{
  "num_hidden_layers": 15,
  "num_key_value_heads": 1,
  "norm_place": "pre",
  "positions": "rope",
  "attn_scale": 0.125,
  "parallel_block": true,
  "init": "normal",
  "init_std_down": 0.00378,
  "weight_decay": 0.0,
  "lr_head": 0.00874,
  "max_grad_norm": 1.0,
  "decay_fraction": 0.755,
  "decay_shape": "linear",
  "max_seq_len": 1024
}
Each number is 500 + 40 x the weight over the matrix's rms, rounded and kept within 0 to 999. Layers, rows and columns count from 0. Numbers have three digits each.

# layer 4 MLP up, 512x128, rms 0.213, rows 447-472, columns 0-127
504507475435459489509506474497541477513509512469574467469564586529500543478543532551508459530499480485461470509548516521481518520535460531461534549574485448423488515478567555524525568477463523541526527502528567491467522493382467550491456523481487538451466578454457483438505572490525522496454537485487475523492515532476501527553546544480501518539548475540534549491517439483442497469528
510492520572445509524491511472459491545463520564541508448503501440520390440576472448511501415527594495567435594477506526489479429580504539468506529565599448477536481433489628472480496495487505527519592521548509481467431544545468588531485476504460502532517497546500488503497575557497485529461517471489433474519485452453527494517484471548486472522552525436464464545448504506491523475531
516475465503376453559498492490558475473492447526492490578504460468495548540519559523550462440541526460526537519524474474568447497447539560508442527463505453510457508531600535552509511423470471478437489452491508462456504550486506512553513511546515496508512475566479513565425478513459492481491575475518503500432555505533524503471484474455526505501514483592500506465481536513531494525474
519503504481427479496513480572534497477462493471529487495525545461505528557589494547520488517517516539532434469484496489476492535474473461458407523421488445459516468487503535484509521589493511485448503532513479531471508499522428537486491430484506497461427570518566475465483509517552511546528462490509446480549554513503400488522496504386477580506521527545503561567479524500379460401531
459551566540560456431508434480513493532481487492539503506551506496515510496532512460495436505533487496445469513443459486431507512567529549509441505518525483480533391434483433542471546473451564465517478459524496538520571495498420495478454489543496560473517603426445557469543522474507484490457576511574485525485533506492563523449493525439509487525561486494516585477483513486518498529542
476544482480475519519477465488539441507459518508450528504527500470486592420551517501550487597496529540505400492438484430580427498482547563497450361465474502539529484512547511475467463476487536447486546491501446494572481449495517578494520503485522440477417443479441463456507470445484517486477514393557458520506528455445515544476440576463533516515576482534528517536597539526488483447538
441462492411436487454512521408520517528498487472474512498488510476536506521484547452476464499559470509482481540503514539492452453539546491527525399532482554464438529544500473486457466556486482461606491452484509522457438545447497473491527513457561522532485523487503487522512542492470501513543422495516530513453509484468616507538461519494506495557540433462547486533501583461561508540551
519497539447492556542576564459499525555532520502467488541501502500513480516536558486479496440471438577581435558471398613503535490504474527514493482484455515470539498449530466516495592445511525491496563459478498458586485531460479481532484503472431535473474515503554487470490482427532488428497549504462540499510457515480519503554489490511511503454476530517507555511545495447498546565561
561546479545466466430499513453473470600492545449413495461544511523482516447536563462500534513529499476583462511450460438405556455452587539484473455481498524490514513467552510536600537509468507473503553490537521491462470486574520572430501610490478555506572532510511460517520505542478525522459488490484449505489491544485493496513497487489477433498572509451485534452476453481520502501522
482465503500520514481500540473534462499612496475527493538546473537486505548486499435449514502576479498472540506561459500494490506528499533532523563514493520415471562492549554464464494470493464470459509462452503447530454534457514494516511511479571500470474538458500523522504576503532500500541490460527479447513496500514519520546517347507554576479543558511541542504486511539501542531513
429539411471505490455529530464539528545483545486589481515569468495482566440589549507486547494502469417389471621442486485500506450467587578479528457522452534448521451523509505479523532461505489521512484523542462521436454532507468461504509489461503486478563477411434541455488523482461528417488522498498477462476532519454486564487481488429530420476488495510440511520499474492534534543503
521597493509527504549455444568546490476492529532442469484484467525504520486457515491513489510544490508469483455491512452557504437448537534575504520468469522518512505463528498520504456496502569406525461473568586545532495616512505483525512498517492510532504511407471490525482539497579476536554506512524587471421466493503437499536504491457509496498510518462494547566526517507497546553479
529469466515487497535448444579580512487506542574407504546469511475495529495488409522499504466460539520530524539459490471479534438502530519366457474457473493571419610527524503492493527494444515421469538521532513458477497496456542574439455373466515427482539492476551450525495530607518506464507448494580456475484510444544490493517527477450558487479575456535531541504525516510475512509467
511416413500459469491469548506523486564458514512531542501487470486519508395492480458495389558528575426531482534557486554462530442574561471433496466498467543540499518547415522515471517513486422508536558517448496522479409494532461528465504564558489538440454526515595518572507536523610512598514455460515468473552508522563456480372507453490511489442484535517446517499532380515483513465555
453488480559400521477549458426505445473508499522471444479487557558511532488517472550555482507551464427479491504526542523465541540474603551521499504605510531542473444514507493513426505586448509505439475578503508527531533564441447479409460470502510558538523517480501445530472518509484426464558557568495571504460489539505516489505466539504536589455452469485527480432573487445532528454493
499528397470508548530526474463533513530464469567521408490443549452502496432501432410458510564524521490473497456495452483588456459538577473490523468472419426486521505570429480543421455516541515504460521575498487541478520487569436505425404486529525460461508502526584588510541443521460494476487519564474496505447474523433519468497497522478502549535516517525518435561442507520485526549500
491551538560464484533475473517541475467511528570524464475479566502518493523521541523483477469455435503525495504460481440413445542514516515503449527476519535532527484457496486492558481539437463503499526512497519478494514480495510485447459507407558568436501489559464483584448547541558447508489485514498428454602525450424464520509510528489522518476569532514477482419491539407455553488526
521560503517538547410548492518548514509562538592491444469506456483456481440481549515404478403557513495446462585554433400444622403514511512523454503445489498499468499468499516473534552567502505416501466438492442455508360544485491500468464577537521533521536434511449500465459546490494533508508520443505554508489482492498477514546477453440403521522515560510456533513423481508491428453527
519501462548474468497464512534575484478480564487481492564482490534472498493470516489470478537541525517574518506451534497402452469508513507432458516439497549458454538544494421528509508522588466449472489509486555468508551429503503522475515512484451592528558529549520493509492517512473437479485553474502546547533611512475527463482430466545550521511598405520502486461495480391561459509457
519475558523484515587489500438515478490470519508514524500521492465497470479454497442476490488463434454524523533566486554465464453472430496485479540561512508490530476531442533443535478485462538469511525536543522541499468491554456481479479563490482552568544460489579519532538439503537512530472492472499432487433447426474556463539465578472472412554486470534538567501490551457525469474552
470562518481546499507511559512565478449471497442530465470465490455503511502505501452547553528522536568507507483461455492478491462544460466554510508448517541497478482468497474449500519467530496429457531545512480487535452533508525509512532514523490552510523471515567545516491505542551508473503487385441467465458468468501500457549472536540379451515607524545439442527524489474483508513518
474513462462495558545511476509528499517509544552427425542460487454553486456507450537550478514480526477578415475492516479457571491550519511499507500461504469493440514507470514486495443502469492441493539503509556566463467462521458436591478584460508463454533552552486557531457522525448458499494523479515467481534558544512444582443442552505499444537520424448435514557541476476442492518558
497485438523509533482481467453475469482547539561536552490513461496410496437546542536533472413516518483478566515525463471479627529505498510540465529482489452555440420474619587520422590470476523499520517498464499455464534558534537482484457494523540545499438500485513538397506498509519492474509507551462426508456527537527471461527481458506462485528512525512496512471469529465502497489565
525462411543466517566511452524527504477520530472504501484550545508489512476493514539551475490493473509470494573450515491531523497558478566490523548506486514456552511480469522499503485432552469474499567547466488472524504544442466454504449494525504555456485492497494535489497561432532499488521498515566543498486517488481417542571561433571513468474523451465512540516464442514478465512528
455509503435489520487483492464523522539522570502517483509506445478501580536519507512577472497569525559545512529489519521525532377473500522514508436496448541479462561442470541544482514541454480503434590529445538484568508482461521483534492474558519586483520473480504493525538527471471474506463511495526512427450537478454479499485422479517467540434506507449544506497550483548498532553502
522468486477460475552378430529484543484550516464482488521533482452503516437464453514476517533477513411455465487453506491500564525506506522452518514536492540476552497492472528487480466486451474450476491505539519512476477494587522553517535518470476482527537528504463449525449505543554548497466518533512489481501546487492452511444444543457583509565507522518539530493497554517523485535589
# layer 4 MLP down (transposed), 512x128, rms 0.171, rows 447-471, columns 0-127
491498488409538483499532491600464502516505553454522484549484576503482529554556524549505484504512537455437438536475530503524472540512504493546508516463428450466484471500465524528603567555474557469517462525494531511547571432506424477505520487483513485511479531572493525485539476540467520526495484431493524506545502522522429506552522521432508484509517512549518522501510445492465511500406
489499573466520465513522513537521515518495561506497468493533556533498601532484501530541443534510483523538521416475519498533537579558520483535489544479587575529479541524518484516501524460508526520544469486510452531470534546485503507478483541498551518515457545443495453460553491476533485545545543509529582475523581470498549501535507463494498494509455468617571545510561513516492413505464
452482485491545571464487478499434523510501598509487516425541583558512482480491424452450560580494455475461464495443527497463570486494465470524553478520495531495573488454433461467495535582515470480588543571498470536527500462534462500462468474443492553499474547443535495488548554512506470534489463559478525527604431492457513508535529564584484472505487526424518516530522487462492470452530
463560495416468409541585480491539560498485543445517499461528605441511513526599461530454460488438514467485426523446498472597483570565484433475477530469480525502512387469460462479547489587492461425488456506547465558470507501498405533461539454433580482463533571574552512444577529506509554529524546446525485511553486581459416446579434504488528547460498500546478558488513486443381473431457
498459512507542512546486485515463490518478432459512529463529493460505510507515495511453469443441560521444453489460509513501464533504515551473551532500484494474484495487450498506477498536459504454447381393521462524474528511506665459404544552464478529538582513522485535490539471522472529541370453531528506511452496493414535495459469501555479478526490516505531547516550498531486542513517
558483529488491453499441509500532501527506567466498455507491466550519467530512532560512531555515446518501549496490535549534454550479484497530496462482552480473457489549485476547458576525476467546494559521481577493520481524518533497517435480534460451509498494521534436492507528479542515481417511531524445503515530506481460508498469592496499539452516429525542472465472542507526508513521
475568533517485547535482440467422500461429550521493487488451490451462515558577501534521463503483524464483542494493429485511526548470446498512526472479512484544493494508437520455515512476499456536454523487509533453511488527501465520452485514475498532507536521513531535494551457529511516479566514451547460442444497501485467500528507477538471478508453490485455555493536440532441485446492
497518473531522491497477448517475521468495516514569523458451503502499510507468494517521493549482487447463563510467535454461477478523530487472473544478513480524432478526568557520529435531447531457500434523514530510445478446478487556504528464506522515559487507544474518507513469487465536540511444466518491506517474455476488470501553518489540485530558455479501463517460468540496478422514
456456501515509499467517465457507529519560424486531518512538505504483489484458489490494545564438538548526492495501513537502539539521516455514572528469542514564508479498476562593429483487484445489500420468490521497584520537488566457517508465496548494476538490572451518503525474426491451446459528505457488514524540565553421475523381437460477570499471548550478515510464452549413491458434
473589538544489565529481503534463455487482478542457530449499494509490442443501543537553444539458471529533520509458600532519470551485545443500478499513465474522514471510467452503549484468580507469553512520536504506505555444452531469502488473516425491503522515477463547549507417500493455518447487517482520498526469498491454566487573536464486436473464488537449473498457478449484479473490
430558527513537495499555503566419527559486604568558499502508465477523456506522503459505505592523493482408521548439494557456499500484506535530569479506469495476530500525530523460551518478464496385461436498490488513503499519407471541508542546470488519515564523478505544491583428489510533443459583510466508450522513425447469522494539497457518412603530543465394402425503503520498487524501
525460506556473520466530565468492488486514533491547499565508513475501415455466506451466542498517480459460547560535454532473485589539489501478475450514541491475463503547511533478505519534547485565444523514498430456470516421485481541464510522531486503513570504587521493419582456545496549436409498428509452530538509431486546537503538492507518472486512457487495444465500540491520511507545
528484493461501506529501482560526490529489498546508498585440496477471475498448506522472490460425502554504538489514552431449518536549554586451479510493508489512425492530530472544493506503500586498440529492576506442469546440472478450503516423515545528534529501480487484545513472486512497489477452423545505568506542516462511510491518455386507513456589474477550594477493521535491504508554
474411468548501411499422480534480506499517511513517471466444462450555503532524474494526529552482504529512546469474544541459533518493545508436533494545398546545461541569451485609433552459502469512547530589474452472484415466548368532586490505549441498453474505517541521549524560499481532569587548450473497501516565444506408506413502469524539497482517501494570527495566408539545470560463
548435514488496546496482550466519509476476478522542560443478530486517481505439493548481473563525509513469482391501478519538510561359435524512525479530536508533447494479501528504511588533584494466552573539484439510478511498534446548481415476460547467591527563502552455513465532432461515475587506440390502501576402489523524424505586510515527469507485487474454441531513484491521485470517
489439499479451440553487423529467494505436567548521419482448544475467471526496487509500525449468481469516512423538494578600472461523543374438467499408473443465483490443466423452500497500520547552592520513421525491507470548555500532499377523566499497506558509541468491569538460529498437592486546517497483559441483459507442507554478541451458504555544416469487562516557554463501511548526
490509465477514507462540458542556524495459599498412452503588490505533479558488496469474536478492464506522534420504505574507516496547476518452509475459428457441562501489507476505516509417544474505568484515541525542492507500487488507487465544474495507483449549510547486478568442486490500529508532509472475549497476521507473512486521491553475508511503496464545517497555504534543488535515
515476570504481568508541625523520478515456456513539545556481525565546531506520423453505472563533427456520464476413474468514501459566503458443478472533496463545515514528512514513521498442431444570529481525557467508568544458527435585538517525485489483516468537514466528531501508495514476465477458530488533499572405545538478358509491491455519522551443488549450481456512523474469513517548
520494577518534496539525465480463420464476577497514458542545448498480520557493537584430532472477459568487500494537550524590541520503512563503496499513447547502498497534498553469504515548480491560551545532478502477488498541503425516580564511508549527546476482467474461488516504534582552491549505433526450506501478548486556507552521479487433533492449590428532516531540497470618465478424
497515598488514485496544545604536481539487556417544507500497530501512520478589455525508480526533491495500514495475523468458543547506546480607505501496539477464477495518523459465585538470546477502458514493504508521516549468521521406498497398485529541461467452509473493495572509433487489464508493512464589532507560486505493553474514520511468574477505553505463488507452454489493513492454
453494531574463531531480456487459501487492506546481552542514508565513492512499494527478462474445457511519442506477549529449542521407521566447485477505528447538489501489476507527519476530467506555471535508477533535502522457495454537508447486522527432490474457504532470492493478526453512506529495549562572508510547517470503499501493526466597526496452526497585527520548506520511461497495
411437514494535496559492506582522495447433442490524546583485580455532485485510473509444522432487533453492523502531526500497495508565476456502434476523569497593430532503504454458554453503470566546513470469474514551449486480497516408480479505469516557493535499531462475427555555568509499514482462479470502572547435524535531477491503558554512455480467412438534534446501482506519449487522
552504489504503466560524512507414425482442497443490483515482547507497484427535480539543511474474585509438536439458556530517521502554468455502533533504598494509502510430582497526499468491540550529518502491463522471478514478508534456480516541512506498485508476489511471475491456503505501494482521538512537415509487488538610545517432511509480511460485522523430515521470506456558513487485
467517524539502456480477484533455553475476572458454477424432484487493492623462569423461499438517500568530437462622536534553468550511471462435517565490549503492505475591517511554446495450449509545554522463508519518493493536510522513517566555528492523514528478532477454483478526503485551537528551489472517490531492500474521454503447479465522463527452480581516407548528545439566536469530
510567482476504551499513427500503445499533570463453526517561476487497543522523474567548492538520490480485486488506491485494466535502471518526502430516507553521473541524450547429442475567506502458500568509552535408587478481458414545521461429453545580526500532533534517562524528513500456499513508497553474474532486473487451490437477491500537512493499443481544490567515490455578537523538